config.yaml
n_layer: 10
d_model: 448
n_head: 7
n_kv_head: 7
head_dim: 64
d_mlp: 2240
vocab_size: 2048
activation: "tanh_gelu"
norm: "layernorm"
norm_place: "pre"
norm_eps: 1e-06
positions: "learned"
qk_norm: false
attn_scale: 0.125
bias: "all"
tie_embeddings: true
parallel_block: false
init: "normal"
init_std_qkv: 0.033
init_std_o: 0.033
init_std_up: 0.033
init_std_down: 0.0147
optimizer: "muon_variant"
lr: 0.00915
lr_mult_o: 2.0
lr_mult_up: 1.03
beta1: 0.9
lr_head: 0.00805
grad_clip: 0.5
warmup_steps: 200
schedule: "wsd"
decay_fraction: 0.545
decay_shape: "linear"
final_lr_fraction: 0.1
batch_tokens: 65536
seq_len: 1024
doc_mask: true
train_tokens: 789800000
steps: 12052
dataset: "wikipedia_en"
Each number is 500 + 25 x the weight over its row's rms, rounded and kept within 0 to 999. Layers, rows and columns count from 0. Numbers have three digits each. The size before them is the row's rms in percent of the matrix's.

# layer 3 MLP down (transposed), 2240x448, rms 0.0252, rows 1414-1535, columns 280-335
106:472455544499448457489534484514523494539507478495537506520480551510539520516524478493507480477475516531525498514530503474492500503492508513448554505486550516507481488489
101:489513475512551510507507493547482519480500476502482463518484512427519473476500484501516444505519528473507529463488473493480470497483499510535517481480518480487543528492
099:482502468489513522534555490526465505493545504498509511521535498510512463494448499519490501483512481512531493551550479506523493439515530471559470475529498527521507521494
110:545482528475492517512508506442510506491483543518498494519464498531458484498450517499469470541537534483497485534482480464512534520502476443491477511468495506509511492477
105:495512488515470481502507540522503491480485481445555502469485481530487496422544455507528499460519546554522517502508504508532533471532495537515520518504466537525570489478
108:486480526504492487541489471488478525511527556491471505477531477544550516486541459451473480523525481510470485486516511511478523475483535526528523500492518467495521454519
102:530537545495476492522548499528492492458484511505506498495494488506501511505515504493524493493432506495491522478479457479532535454533516554475484482464475468529512485490
096:506532472500464481499472530491520582515535521479494475497537476509462493478510519507494560493564492476509543499486480467519445516529486510532500477518511513480497514451
101:499552501472518555530498470493483468473484500514500478530536476501486487569492511499536547478498506464497493499513521484540507480462532452465505503494474566485550511530
096:491516520500495416497526508484494456506503515523491454459469537524446483470487508481467473522480499532458515505479487443463493525520523521519488505465476500492557493535
098:435522520492489478502488470516504490531530465522510444462508509462517497503487507503498557536498519497519498519535509499495449486526476506474528492516463467503541460536
092:478488485522532489471486489500500484513454473449493472474509528545497545536527493517496544522518492502482468527539525510518509470547500523511536484523466487502533500493
105:517540485457469499534473487531503501537493474505500498527486495521487510522497478511462485468530537450495466458484530505504493522508523496505468522492491505496506454516
096:503528509539467508478498485497481505485496524525523500501497496471517489497513493514508494459468491510467542519532452471491490467469498514520510485469473516476535516497
101:478520513542513511521465561481490513488497480517505528481462520542484508502509465483528534552494506532510496478520472489494505510501512520478481508525523539479501461491
104:513545494480516466460497440485495461525500475491511493468469471518539460476495480531536484463500531516467484474512503490504495524474538495484552483528533495495515482533
111:496477461493522510541487521497460476494480481507528477487566478504550456491507508512475451522499542510498478551464551491477494483501529490516498493454485489521496531504
104:494491502533452514517515485524529518460522521512452527500530528485497472500494477512488504468529487507512488500487476548502541474489523488504457505485484493497515522456
096:451482515503465526514472452478506475479490441486461465496485508529505506504480487490530516491513510516533524500494483464479531545512495480507510555471503537493482492504
105:524512526543509548503524491455518504550541499535528515476565523490485471478487488522494490511469542479502548484474522488468505482505509468514450502512509499492513498507
108:523513507497483504509521519500503511518514499498513476536491512503503480464479538531494508510489530494492481494552499514517479537488508484480523478458491522518461513469
101:511483488465454497533508512489501540486462493491495485497557490468516436501531488462522531498491501477499473475512492526500516511486482461471540499491482499526508467467
105:476475507553566487522490500508519495530508507473484538514526532494518485453488488458465485479508495514543489521546504527481512488466519499518493513454486495487479514500
103:478518509457435510456513482507509469542455478507499538500526535491590535508487486504529517456521488491498476533506512491494504523507525487549539522504472474471448509532
098:485515500505513481525541468497469483509499440510491519460504530479499472483528517460486484461486522503485513476521479505466541496477513525487441506515543475512509484498
099:516545526487463523478496490563488518528513494524475499511501479489503488511491480518473521493535484492449518487549459513515492509524486451506481528470505509445485498550
097:513479542483528465492502481485499552485467504486537491539518504474520550497505522524469519468519515424450514519495498486516490507483520511492519471529502480486490491479
088:502534458527480470510479506532525508518537527505530498464545497499532496502533509497524523539485473531460541530505486450510497516505510542458512504489480496509525522481
095:516471491554514515513478469487516472494505513513490524518493479529488483527494470475522481476558510484485503534483477476504494577500489490488500531473488520486495526497
101:546476512502502473468482497456501532470500503469519511490480540510480452495533483520512515495533544491508523504500513528497496491478516504485492519493533480495493498470
101:514500543530516493502481537506504491509552482509500511511456471483469516526511485516490497505529484436492480477490517504474486506474551525454455484537508532555507507486
098:499540467522512473504522477471479487476452494503482513521484515516508467512502492490521503467512482519475515492524483492504481521492514524523496531505512490553538510512
097:518500469489531561507469525485479509506514512470456512507525521511488515537486462525510485493491510498464475458489510515533452507483545442496493535546518488539520544499
094:466512502557509512509473455546496521489481500515479513504500494493502500482471530468530484521505467550508537486503506472480493483506522513473486499567563465571505484528
101:507536507479516486458497485486519480533480480479517486518526482522500516520508465532494499486516485505496507494514478454534541555483516529523507481507535508544548516561
100:475466481469469438511554487522483500522447482507480477498472477501525526496490507511498479495528529457487476491514484497484513538485486509544563481513486507483543502510
104:511538455564500487497505528555483502500500550478531493495524508530500532485508482488513513486492504472455496478480474478462473501507517471517551478464525527506512467503
108:470519469502486476466529490485549497510481516471542481478496512497433471498505504473540510488493479469525543467472521470491497521505521547503521496513502463511516532467
104:559492502464465526544487508474506561460530535512514537527541491518484535486555503486509442556493489486464497501491471528480515496530521475495514516489540528489486486503
098:509503535482499471515490504497504463479499524498506534494553496521456482503532479513471470507513444483497500516481517486505510500468460519544516473506514523475471532487
091:476520470480479478528475489490483523544475489516493500485479505487511505513477503531484461519464503462499469506501511526507485517480505513515520508505511493517525529476
093:511507463462488510514483524506483485448515545458519509492514479496491523524473455520477508499511544505525506493550538502524490485471507535484515530511463527475483497467
100:508467518514516489514562503502460498526494559512478555501523480474508481536485484489535489479510546457504448482467497528519494496453468475507479475483501524497464507517
105:456549515483500536491453503579521515499506471553543480462463485489526530513456519500482532479486501451551524493473521570503454507468534540507479501519475487503526516485
105:518477502506506487502470471515505465492504507533459540513545500460484490469494486507475545509452542502495494494458487523510488514487484488510541483531485485469500483519
097:527498464506493524497532504513466490473479479514525519503499499518514476482473533518492511462486468477535496567533483547498539491526527483509475513498484529497452485501
107:514511494522487527470515474521496509489550524533475493482537505498496516516492486493487504577525468468560523489518524463523487486511485493534486504485504517558503527524
095:471504524487526464455494513492483490551516486517504531478474528506526557512541473521510525470517487497472504533496509467491504502502482488481485499531461509487517506480
110:500497531492491489513497496518526482485523480515551484508511522520526508550482489497511486524463490487526433526465458497478461562474528517483524488524532539489506478522
100:488512552492502529473521511478490502527494480490519455469501505499494513532506535473493490500517490486541514492473573496501529520461509449495475488503521468518482526523
096:492572539473540505493550450481529509484513552546550480517523461480496501513483493522450486493483468484448495494547490516561537521469518517494503506529493498502472507562
104:559493510538442492534505514501500519478477445515496484488482530466490522490537480483478555444437494473465530483472464528468517460470522535508485511490488512505498514491
098:515487530530507526457465478430477495499454516464518516504502553486483504521501525467493502512529468514518526478500510473510542502471547514504452476473460523510510541492
095:532508532500516509459522487477503486519504522481527534506515484510556527484471559505524489483489516498473469453501523495541501500520542472508519517478493489501500514496
105:527498510496490488544509494486510489519499520483506474510495486528507489510468507442500469487547485543484449523549522510553511484491483487498484524477470493468528491510
104:538480503455519550480553472498474477485482512496482534450532516494482535500494526501519507449466504554493442457535485451506501532528484459488530519504481518496491475514
098:500546501502509525522532535469493472478514464480536494487512487513476532522471509490484492507511466473440527504495506430529539499457512470477499470520493535500518476536
099:513487463452465526496491490490484490501471487473496458546498464465530506486503537481504507510501473483512474514507528486479501447498533518496514559515553560490501529513
101:511464498492472494553451490476493503485533529505498543551551492488430504491498527472462530471520492513446491503476512519514503500517514494500475480482497508544514499508
103:527492512506549503515479516480498470545448536503471470458475534520505516513480472473478499523488551480534457496494504502515532505487500499471518530481486452540524523504
102:524490503481525474555471512489467480490530500520511465509520488476499511522506475459454528506490499499509496456533537469469508524510528505516499543531480525453471491496
104:524483509532474521509532525495472500524483510549578511508486461519476489491486475506481503494538451478512522506497539517491515435477504520471490522495482498488515544474
118:488473506529517506473489513493512494500489523443513506472506488515494507518485587458517476505501492542493487522525514543502518486502500468494501489496505499495489494509
100:533487491479470524504466509472506491533531459480462506496485495543514541476488477484508471508490485507451524510461575478538528503494492505489450454507495489479476516509
100:511512479478524525474502479542482444538487525513498485479519478534550482483492458476510519476533497500481496494496502566502530482457516514504480552456464522560538462460
105:454493511506494514511514504569535537503515520546519506516467461517532535498473462527518470519497448475487491513518531502501536501512470507478501497504501513490513495485
107:524450470491506494470493552505527526536525481476485473504479487535512491459522475542513515505518466510488540491530511508531498502496461475499516510483499523484510497472
098:507487484542483483524519489518467491473496486482514495487488578464470525503507505438531501527537425475497489539522521492504469470485484514456485476493515484499473545489
101:497538501542508493506461503472475481482533476470500520488519514518481496481482502500513530478525505502549577455520530470549499457498485517486471485498495485495450473553
091:473511507503507435504503516471519506499503513501523525500491477426456496462512482513526490475466482527501505462522487530473518464483491518503490496471495488495525537510
103:513496552471506475492494516522537520523531526492512512504571468517462499544493518494494554499488451481472498512507526471510494471461456484480498483461506518489483534504
092:488494500456478489453529504552525534500519467507508519487532520524511482460512530517491489488489497504464496501481488492507479480512501505528492511495490500480478521538
105:495513509528506482430519443539492524516493492462516465519501483546517448512474529519462532491484478480452532471562510546478512488506483515505532489520517524516515473475
100:487480504519471456490482483493511509488524455493492521488490469512499526511479485461450515483527517530519523525498501476492506499483497462496514498513516518476493529526
096:491480492479452493498537506527481482482476474552483518505515450455545490532514518450462490466514506486522508519496507489499491514457538533534540505468486526474511502498
095:542476451429459512518521513452498468492547514516477538489465503532509468491520494474515527525534506502464449484488436504484530511533516492480490520482509525525506469534
097:505475536486485453484507520448482465475482497507499556542502479473548469531481503521513517502476486509505508508505483514487479508467532536525529509496491544512500507477
105:492526489482521468495531510533486476527479524501483523527467540497484524551488530449496485490546488499497542478495501486457484508470547459512494497481520482510467500507
096:499449490496489496501500521491487540479478486482506521482511503511512560494519468438538478541486494456479484505542497469485525446498482464495488507500503522470473484474
098:492512526529494526473507512537523480519535532531445518499458512515553497481490538529495477480495510518519480491498495523497491510521475491469491524532481485489499531481
100:489477534525518494486510504472548506527528490541469520487450513484493525524530444491494454534506498466520507529497510564501469536479512476448511502484525487489493519489
100:491506467470505542565491509515502495512507521511507487514464540490497548516544512479477492525525467479515502474507552472536465457497464489491509483500487526502476497518
097:508526486523497516462453502498444499492492493476526541468535470506484478472562528523476466480490502456492537480514526561489498494517526494486488494547483499486483513469
096:482466497542460514492499470448497464494495508492520530531512506512528451520488508481515495543520514498505512488512511522444508483503520489535533482523532545487487508483
095:567462514490475515513557465466506547491504540488520473486492490532482472447498481532510509423465512524466493487522493476529558495522483491516489483500458475548466466475
102:505491521501470497560508447481531496509516523469453493488526485474488532521457450516495485517470490506554520521472523503483483555437496506484540500516469528484521503494
099:478492471500471508478538485520458501455512475485459528498495507461510465468493495447502492505469506486447551434518470467523504496501493479488522558527488540538456488535
124:530501505496528482502493512485525483530525509494488487463526476520483497500476551513495515488521517522454427467505499522482517517512532443549515499533489535547483464522
100:524502494508475510524459470555473493531505475538463538500506518448543485544457512501515450523467500510495507490512549540480491499458518475487490536486455479492482540464
096:523484508530511489468519442497500492497494546482483543525503532495476524532543512523456479492486472505490488506493503460529532529480494513516495536484462477463552508472
097:511459500505585504530501478492486496495494523479504462511504450479497472538510441525521492498483500516533494518522533511491491493522492479509507539494485477545520463487
105:522497466494504449487513488472522504511506497480534478475525496483528545501477490499500462472511507524485531490505511507519499505519503492497511495503509492539503482509
108:509481564532509513533533493505470474501471519492471462467486498516495525516509499490468483525489551470479496557505505462534492509558488539534509483491444449475506554523
099:502503498535464502526484484496489487505483533543527532454524530475537531490479512521514543523487472487475479481465521550513550481471520451545489466511492513480463501494
099:525504500481572523499506530483533513463516518514482536507489547494527482492466493532499461525498529506512512520501526484485489491537496500496464484540514506507508499496
097:465513533490532508491504511447516491509502477560530516521526503481527496502477515535531466531526494500476510500517519505439495495511498485539485528528500473495437507571
099:481545502528504482479466523457462528569518490535511517516523523468492500493497503561504455473504461515514525450521515519539472526499529499492493492476486524494464493486
106:537473527511442543489451520510476488510529515540478536492498499492523481521514520480497468521518511482499524509480498505476500470485515502485470469486472530513464526520
101:524479506446511510526512563456491479519499579491492509523471470486518485499457480475496515484490543477470498564545471528480539498537499498522555481534485486494501488467
106:519504485533491501459549500518479479508468505517474461513527510535484475482519448494476511516516471520471546495503515485465474474533525497471503495493480471498525535497
103:505536465502511511511540513532495498504497543493537480533527505479525515463477510561454502537507525521502499491533456499504500532490479493471489549504448525531498496502
098:488512520505512479468519519503524504476494495491483516488538501503513454496515450508475547500503492488462476464512507505475488487466483527487509502520499519523531485482
126:499511496534525518509520527471521528501525508531496508516473479470502505543522495541464481531504525486481501501512506488483518535514520471476545507509488501563503506556
098:515469503483504477505499504489490490495485511525485475495532452477480467507480485511457483494498502536512500552498498501488487516450488540536500478511526506483566502510
102:456452533459498528429505478474549483491500498559558510520489499504454487468502468482469503498498534443493503500435497505503532486464532495523527518524515486462504486536
097:539514479495473476506541523526560480540461469479452500513485517511545502524524480520443501517510523496466547506544506483500500476522448513482538530466499503460495500464
097:525492489466497514502503516507513566482537467502483464498489523514511525504531484486510493548476534489488517545477479529502529495526518491511492528506527521479499527493
097:428509538546505507494537527515520478480554548489461497527500540499482502522505516525535494470512512498512487462475504511535503485512507521466474545478524485520493484506
097:494510509442494497480537515520510499561485498518521460469540503490529478519488528521482514481475468500473450496504487479505527493474505495508531516467496517495472488522
096:480554495519515469511519469546494513478517488503491510496463546557548543493461505489527480498518449492537456516497513484536522465494506499499525498493497507467506528539
099:492507473519490505481481475470504481517481523491492556511530519491428478486484486509506492501482505492515533464509546504503527467457495506485519494493505505540510543454
098:513569530487526553481525502496488518497497447469493475541457440459563530493474510481522521533490494546515527482511569522523499462498497463542500490523486519458477463539
100:513476516538511502485494470504520503527478510486480518548470513507545492514549498469457534507489479497532511454504488484501492532482512525469477518525498543500497524508
101:509517538538520507527486557458475515505519546525476474486532510471504524504486529487550488478479494488506454470495532500511521507493459501513511538509521441487506497498
098:486478503520507462498495509510542489482564510490463466514529576494546499503499525473481479528522496503468507470449533491519512487514519512488565502556507545525517438500
097:439538508491476491501559556534525450457495514512479483494535491489520514542516490504452486458504497524508515482519521480555518504491499514482519515467526513465520499505
106:528487520515505526511517498506502517519467492503498454472466535505537513537487525530479512485530467523499462526540479458477516493495497486483512488539478475501507544536
099:490499547516542462520512536426472530483508482524517513485517504519447468516543497493512521487510493459542518498502499485503557516529535516475507457501471555548494487502
098:508506442519489480499528495543523493512479538486469499507507474488490505483497510475523500544506466479493487525539487506534487535538508508456509536507504498498529465459
097:490468443490490469501505508501502489532459487486440486540486563500516507493518534504496492489517476479488534538535487472476514497505456460487499489514481492502511517484
097:523454529512467506498474529484494496505504448536499524517488450524529524508510460483475494483535508515499493415533503500525496510507532523530462496453511484527518449514
096:483498484538513529502510519505472552487487475494507446509491499528550498517480495472502540520460457485486509510477511485522491463506535508519506463528467533501528512458
# layer 3 MLP up, 2240x448, rms 0.117, rows 1415-1536, columns 280-335
104:496473501536468474524495485527512493493508527542475526461502496506491477489543476515515500485528497504493524566483474484526503448533497436497519514511470521492523446496
101:500552502504486501531532450486525479514541497492483502502497536485478505466483486512494497504489509510432540501500519506533494457509510482495496502505463500483536472472
103:523476500513485484475527482504479540503504499516472506503483496507510480475507543522536501513515573457457507516467453513525468513516552537499486535483514469446521496465
103:505502530506534530506520477500506425491523504528488496491519506500486490504488512493534500497530492452480482530534479516522487496502497515535487486502442486506468532498
110:514505494555544488498477492463500469487520486522494515494508531516479515524507525494497562463492515481471502511520520547507552510523514543491501466525541468494460501512
099:515526499520512436476459553510508474513506479494525489490530521459494525466484515474500556509510503524484496500512505504488523487515498509486556495505467516519543501525
099:495519517521513526495526501476470499507454493512517490517486501448540520527451503487517473522502479486493563480476494516534523500507494503480528503515524497519473486468
095:479492530464493503515520461456479480426506524517521499476446498486461463522532536495489495467539512555503445507482482489521479494545489504531470526507499545525477481525
098:528499529553486526473502469515502499481487514486477555525522479456485504500534473535523512430526488507540465524486468441542505479519472467477524557546490444523476509503
101:510515477495533538529523512483506451472533475509538543529524513475515507528486525513516465515451520517499515464501489462509484511473475519558497498511491513468487497502
094:531497527476502534511485511549491504516530497520471518430526483506521511489480475479516512513523475567532495524492475454513491487494451474504553538494518531492482504511
100:455539519489523466455471507508502491520512523523465528484495499504475485523549489540538515505488496490528541495515452505498530501500486523518513495530499488503499495448
102:496465494465540480529527502529515474519517486468524455514493515528479474506512531547470464491536518484521482493460557494487516543530538512439488519491489465499460514507
105:531494503469463478435507514540518468448515531507482481516521484503509506493470506495504525503502515511481456533511514487495491538506479519534492448515505475504519476452
099:506498505511460512498545493479503500468498532498513584510517498478479523523499538469496527509467494466492464493506520514457565480488449507525487507466466470466497559515
117:522511522498510491521510535509490459519487513503537492470483462462455536482464457476469483510556506519501535485492516518523543509549468531491475482497488505471462497541
101:542501510474543528498503504472490500475517506477525473474463500505503496512507492466527477520467488486532516516491528470545469472498515466485482526479490535512498515498
099:551515482496502491474488497523497548489483544519491499503484472466466488526441483492504479499501457484500491459460526521472495531458477505482527499509499486511465492508
104:519452559504495501467523548530479506511503519501497495456493471487484524533486496494522493458487489496498467497531514501471471501516526536522514523530500489493531564485
105:523503520485479456460477478461524528471522488507392491480519550512487485515476482479446446562522523491514508500484493497515516470490490502470526506506489489496520471522
096:496460521475504496532471510489515487499478512491514465456465501498503503505511491493497485497513468524499503459488482523519497511536530494537505523474526498461505543511
104:496507507511522439502483478522497475476500477484533490543472474548495489482460525518522547476484516529455474504485480463459490497486468469532509500495504474480531479468
103:543513508514529514540517469479519508499513531517493484503507512449433486479469454501516492495483512481530524501513535497482450476496525487472489555514482513513543473463
093:504493477483486481492471493526507515522477526465507539505492520529501511496496512506473463495520441482464455484447513490459502485518491510510524488479474498468485542510
101:502493479518476520535505489480521526469508492492496441503506503505545500499528465508531510528460490492487503508491522523465530538487498488476520474477483502537506478476
099:511504458543486478521516491523498492468478497478490536473478499505524431487480508499507491510505487513553489513478460493476541548479496475490489472497474473507476493517
101:488492498475551498504517469429490521454501458459457525505491513509493502495489538551517505484512496503515483485509504560508485484496530504501466492501545476464501465480
098:520482488475480492488472491537487436490487488515509459477521499516470475491451555512502507565460456479508441458535517558531521538553492543521489491514465532472494505559
101:477541453487489513512550516502478530527516495508487556497487484497524515520465484505493480478477455464519471462527505501496500480489519502527544465508503490476518523544
102:432506499461512518472505479477498536490497486493479470502537496544488508464466516466455554506498520532495494526559552515498506504528496482539543478493480473478492496476
101:498550523503499532502524502490540545469524515503510445532500506480499497504548492525467492513512517483468449505474476481468516482503513471526481494456518450502537484475
097:435503514507520490483496536517528488466454546469470492523530504538491506522485509462477487553503459500468513539500543500466481482479465482525499489501467528487501536502
096:492481486494476455509492523476495520468523506468516502465485496522516571497514518540471517489517530502521486518492460529513510513491493523524495491454446524500478496533
099:543517492520529489492501488507465555450540448495473539469471502483557500462503529500480497515475517511471531521479519500437481488507500482484501527506469523519458488490
107:442500535482459531495540519487456502517535494490467517527484504495434547493465517480509504489512465524510468517517503489487475514498523474514526486481476485491477520477
101:536498499462480523487494516529464483492472529506464474476485494472490502551521529542476461504507526515499541452493496500518474461484500486488545548539510466477489496494
103:470548471515512507511508505519502466502498520536517505490467515508532515504521481513510474538475519522479571486489493516500518515521485503533536484501520492460510517517
104:516509502482467477471529477467510487526483483545510508482488504518472521503501488554498495488503473495510521450507503497510509454507518479492548466535510504488530517536
099:448525540496546543487534496492493496512531468468503498458526501519478485536472473497528530513495484494562461496507520490503521456478495467505526502512513495480554452466
089:526494518526582495462487508481513524511535508533510460468495521523479501532489507503481523506476525534531475530463488466487509486470510523508480484462532501462460450503
097:525521496491467466502524490474507506506481466517545496513489511574502520503499484496499511454487487485487506487489413498448512525509551476535534490478534461487503500505
092:485500467467480514511509480530534512477485491478556477526548516516507541468547508489461514482496479499501517471506480476480477490536503535504445485481496529485498474495
103:511504498507505535486487497484507432463481510489524496496518469498505514514503491495518486489487506513458546510483493466423506477507468488492468490470510440486555464472
100:530493515513490510516523491471483530547491505495509506537494417492462465468527519495531500503523513521494483508525480538514515526527496483524483458447518455523514525466
097:514499503532532505508541479494490493493478545529496506510489509504499491463480515481523483496483515507457519525509491520550546481506490481509467489520461515469512419522
101:475500507469519578483497558521479495501511559532529522515488475514481505491524497483518484487544474539501520468511467494563522511503480528523485507474467480514512525501
099:515509521503489492497490500512492517483485522491538523470515489522513507458510541513454472485511504462531484516513472507544518506494445505533508464498494478484501487566
102:466501522520524498497502518472514510447485458484485497493494471496464522459535504505504458467530516527459495519511515523557509517498468451516483550492494472425465515517
096:479496488546489503475514478526533495495494501516501526485497477520504532505505500479527520492502538497499478504546414474545519479488525485523474524454500522489502496458
102:521511506472516536499478514483504472468495484509490462465497527518509527487500514513497509546511502570464539537474508431467496458498489489476541525505499450463525481476
098:470512505492499496498462544537517461555472507501526512486534482529494494518523510501490467501537498493510497507509477464456500525466487528491506519511505540454512486543
095:485479506508497458484539535519491472521499528510488524517508496510457517460476509475471511473480497458527479522502501525510506537448476475455506502517522514521507514503
097:463516548525488447487502497511520503492466527514444508506523514513492493483516539512478520531507514496520488513494485518493472528491529524470498531507524462522498492477
105:458505488507479552443461510491467464489506516507507494470504528555527485523508494500508533485471509526461505546524503458484531487514497502490469543485489529518502493483
103:493511500484513540481485485497518492465460494528496471503502497517505495514474521518473503486449522491513506492515502444471449522481502480472439555536513506500501519515
099:508466525492506472483515498485518484468496550504481515538528496491502487484514496542545502549477528473540496461503507517521506517526481488489501544497507511434465527522
102:509452510529547527487523502543514508506521523514512483463508456522486493490469505475478552495550496489491449528544492538529475470526453535477476463500477479501502472483
112:482459504521526510509516509491477503497491454531499557505508468542484507488490530494514540481493498496490508489491477513472467504510465511505472484513501505493484472482
105:472500506499533517505519502499491491480506463477538522507553489457504509500487532455536510539501494500495500505510513468517522509521460466499510505445471509452454527525
104:508488558559520539478528474464482503505510512466504498534503512498523506488502468485503506472530473532503456488520503518481505529477491505509497491499524518534501544480
101:493471479508491503507544492518484488483504504494510458496485489532504487483532473501482465555482521492485481531486510494555539507455528494561561506528571510466494503516
120:518495498533536450509455492501530496478533509495493479509496479537492462472493521471517519525453521515527478516547456501524479475511519518494538519465448509498514518530
098:474515525490496502502537476488505512517519480493506510533519470438515464490478482498530487502496521532496502518504435501511526488532505493495496507515509477517487511473
101:505494479451494482477491509452488477509499464492487491500523486511505510513519534510513476515522479531494459541509491513482515498539493484474529481502476499451502519579
102:531464475506486492490502502511496446499511495505503497457502494501514485491454529542455480504523566446511509502553518525502478522518508493484490480503501539484495523534
109:462496476486497467518509518499491466483506499509516557517554517496494525526451516466514522455514533517474511566513497471505508491509533533508485497476485500476503479497
104:509492476473516489501482505485526481501511492485475514498521452520510487489500527512497512455533506517512531465536482503541537509514509510514452504501523540489542505452
101:478498515495519479488496468475477469489498537530491496509436474471513503485479522519485473526479482500486486469504464510467539490501493498514464503530473531522521509507
101:476498494474480560503484455499493468509485468491483488504528512518478537543529512538480520493508491493532494526481458495502482500516489458471510470512505478542464456474
103:499475484500467519525552525525509511475524505493508542489528451491480507501505495509487497498522477489464524475504500491473537502482529490526517510520524481512509482536
094:480488505528497516531482491461471475511465488523445541526521498473495549540460505491518480476507472467498512479498466524497544486457468447492521498549483483499494485514
099:559505486491494468484489528459526451475488548483493505504503527475455483488531496486521514522515538526492490508484480492491519471532476462458541505507514538506471514486
104:494489457488544486490486516496517485480468483497517466460506537475487486460441501503505528495494496516489499492500520541507552466544468503494537547451520485519436463543
092:467507509463499518506501509528454462507508496515489499501506520521493484525521510499492497515504520529496485520489494479478537464474480546533463505510506466505573476512
102:496491537536521476513519529542515535523465493520519486502466518513513531526513515522474480534488520514511510527509525502551481489490527528491515450492494529508524459490
095:489506491523504559455527507465485514532520533490474473480483527554447509454505478500481553488501517499511492507512510444501507507555509469493485515549507450484499505543
102:462466548507502507508515444483475473483544471508501484476522475516472466488550486509539483514499512466563506474509479526492495482490460482511474518541466529522500483502
099:483524526518497513537476500516525482472529485567489462518517510507482527528456521518488502439507475510543486468512487520547493491474518502498521535487511481550574495473
099:460516491489524482529519498505487482508511476474488485526529468553483527503493483497478519533446494515528536543489493548467508448484478483527493540523477482507485481505
099:546502509511536497505551486493475493476466502471490540486480554491471524508493485493531503497501515516452498507502541454529574488516470520502510463510451533486499511438
098:503459541480531477502522510557462508501551514538487533495557492482490523486508511537513497487467504513460509516519495508470531511466512500481492509513477487475493470500
100:463494516486462499498523499513530487496547523525476481522467489480555536506516478529489537503495454502511488537458487514499462519489479481503456506494490464497477536446
099:524485477494458469461509502549499497470495499494482510437449515520483494507517530502483487499496493551490490462500519525580519454455484505550470479514484520491502539466
101:511552484489516494514510541453466484496562457493459458508524542518531541555501495476500489493509490498504508481505513500462478494518509490474518483455519511505528474553
094:449541471536473494445491528510530476499471494493520497483505484502486536481515491502488493490480506530442529472543492532444526514549465511520487475485502516469525521529
099:509533498499518499498493531467498480529496473512516494484505526525493507515487554521498508507515477521509471493475496531440510490468514609477493458478501479502517468535
116:472525486506461489473534478470515455510500500471485475528495533475518490498530489512496469490491518490479531498512479478523516452493521529524495470508498496436483485458
102:527519488500519469510535493491526522458513506501494483519471499522486505525516513517531509526465508533530551470516458545487529521523481548494474472509507494479531507509
100:488492499490505455511467510478456498521489470497493485507501460494488478433501486456509506469476514498496508468506495446537508504528517522509518521472517499507532501454
097:537535544497518506487475491486500505517494480496474492489494492510547517504543532488486528481501489512452510463495473459546494523471485536467489468507527521507514502455
099:500511461501511449514524484514488490491444523479507451495502531500509522513543504477481571476496534461492489492526528447491554507450493512508445506526520501478545502537
104:445497489531529498466461491497529487520504494494487464495528476446449474534529525499531536511522514489457517498481538452452501465466545544472514521506511510466529473476
098:509517473463522467481477498515514473497496519519539539529503522508481503449498448498502514510544521564475524482528489506477495511536542547502503478462502526499525500499
100:478483512503505504490487462519503525529484501491486464495542456518482497520471577464509499513502500502479489511473539445503519501465509532488534528491452490488502498471
097:476508526518468503511478481464469450502483540499483523496472511494490536490486544430478496460522529525502484507466473495497496454513527515534460500482500495520470481497
098:515482482467513488543476491514536499506493483536506519515519532473494496553489464503514508488509523497491486483469502491467465500507514529531477463489480481460526509521
104:531518528481507478507479447480531503501501475468499482485483539517483506504490469498508484513472477494528455503518518531474529498523512512550498492503485420512513483500
102:493486542529493512506502472481469496518544468471532512486477502523470520460508454546511490467488517497506497508476543500524536501507501455491490550518562510498505475554
105:511449470482510505550497486521473494454488488503491494470472481500500494510486489493519518492487522461473489527472484537470533482482522509478488527476493506542510442470
097:471486536491483497494491520493422506514472512455486470417520524518506509464484516482485543500502522498516508456509472529485479527492499542513547480523496506482511515531
094:493488533513489530506532457499503508472517501496500494474520531484529523550488522509515501504430491465486537525516490497546527460515494498475515559500468498476420522501
123:469480523562517481497485510499500506486454467501548503525515525483468511552476533493478478514552508514515538534479494492500511446529450532532525459479513488524509487499
103:516501484507519489463463506510517451512527535484466529530495506498504465512515530480498499493502467466486499503489543536482540422531519469464483468490456534508438509467
101:465505508517513491534503494493467495482523500506473488503516487511508517518489487537506497526562498527506462483503530524487486522507483501501509504465486515530474509505
099:488452501487508498478491533485479532500550530470492479506489499551492503471524500484496455513482500537535482517460509494489526516549566457540521501492517488496485521518
103:515494466499510515499473436527495480534510524548536500490494522472503529465503457497518512467534487485523499487511516518500448512524507509525545503495455480520463473538
100:504473531496480540502475512497562464488480478488494517513498475492480514537471514502501496542496525518484517507472513466487490469472492510517538501546511467521453473499
101:485515479525483492507518481518462463478510508505452540480488472494511481502528538513500514516542478513487498488449516534453478491518480493491458500491514502496524528540
097:510478527465505495482527464449481517528483492531482458511544501496530512509486489486519495425488498495497496485523492527477519462534466512453444511510488508509575492499
097:503514502528485552522510488493467467499508567497498481494513489497494509452478498474480464493495523491535515519471521475463488526506532500489521495548490435460462508491
093:491498460524479465485509519482525477527495550534545495513480525519489503533520485526488544529507506466464492498542463472484493489500531531513495466498478511512501509518
103:476479487472513497479504530551492516464537514493497501502511487504475506469479498516494483515536490551471542545523494488495510505528557512518507526453499481501474512498
102:509476474495535469545469500461532532469514493505470520504518444523485502493468503499469532502497529523503486526447515531527521528519496496499522475519431506513485523471
094:466505538487495519540506524502497483545486495508495513596464486510503518517520470469466531450542533519527529503505513540483493487529504521495516499486500467454454515490
094:500525488467519481478501513510515504496549470561503513517478497529513492480483485487529506496511501486480499519490531511502525492496484524477469491502519500499477489441
103:510493439511506494521494503448478517478520516517519507523537513525525493520466491478534483494525506538479499493506479557484514473473476522423458545469497512489479493476
095:500474500531509484558496511501517465475472505505480474517457495462483521495484517496506501549549529523475497506542501518458532517513494473460506506480502464518536509517
097:528502467522489484510514556478506491528482484490481543471532527529534509530531509518510519508484497519511501509534487488507532501499489492516514458502560517498476505485
100:525502507514461489501473512490494527517517533516483531489525505462496535534511526550523480490489492482534481522517565479460512480537491501468522492479532503467476490512
100:519516473458526480454509521513509487511497491477462520514532497514527486453487492508555488526481526473524532526498532511447482475468486488483520514564524554486492523487
098:519524521513472519512489511471513491505508521494466523467518521520479515518462500554481469483491499534525519497554510508469499475484475519464494497483459527516490525497
105:521507506486511496514514455526529486489469522512493527526530482482481493485515499508497492512481485481457454470487514523504489529513475526460467551499536493505478491513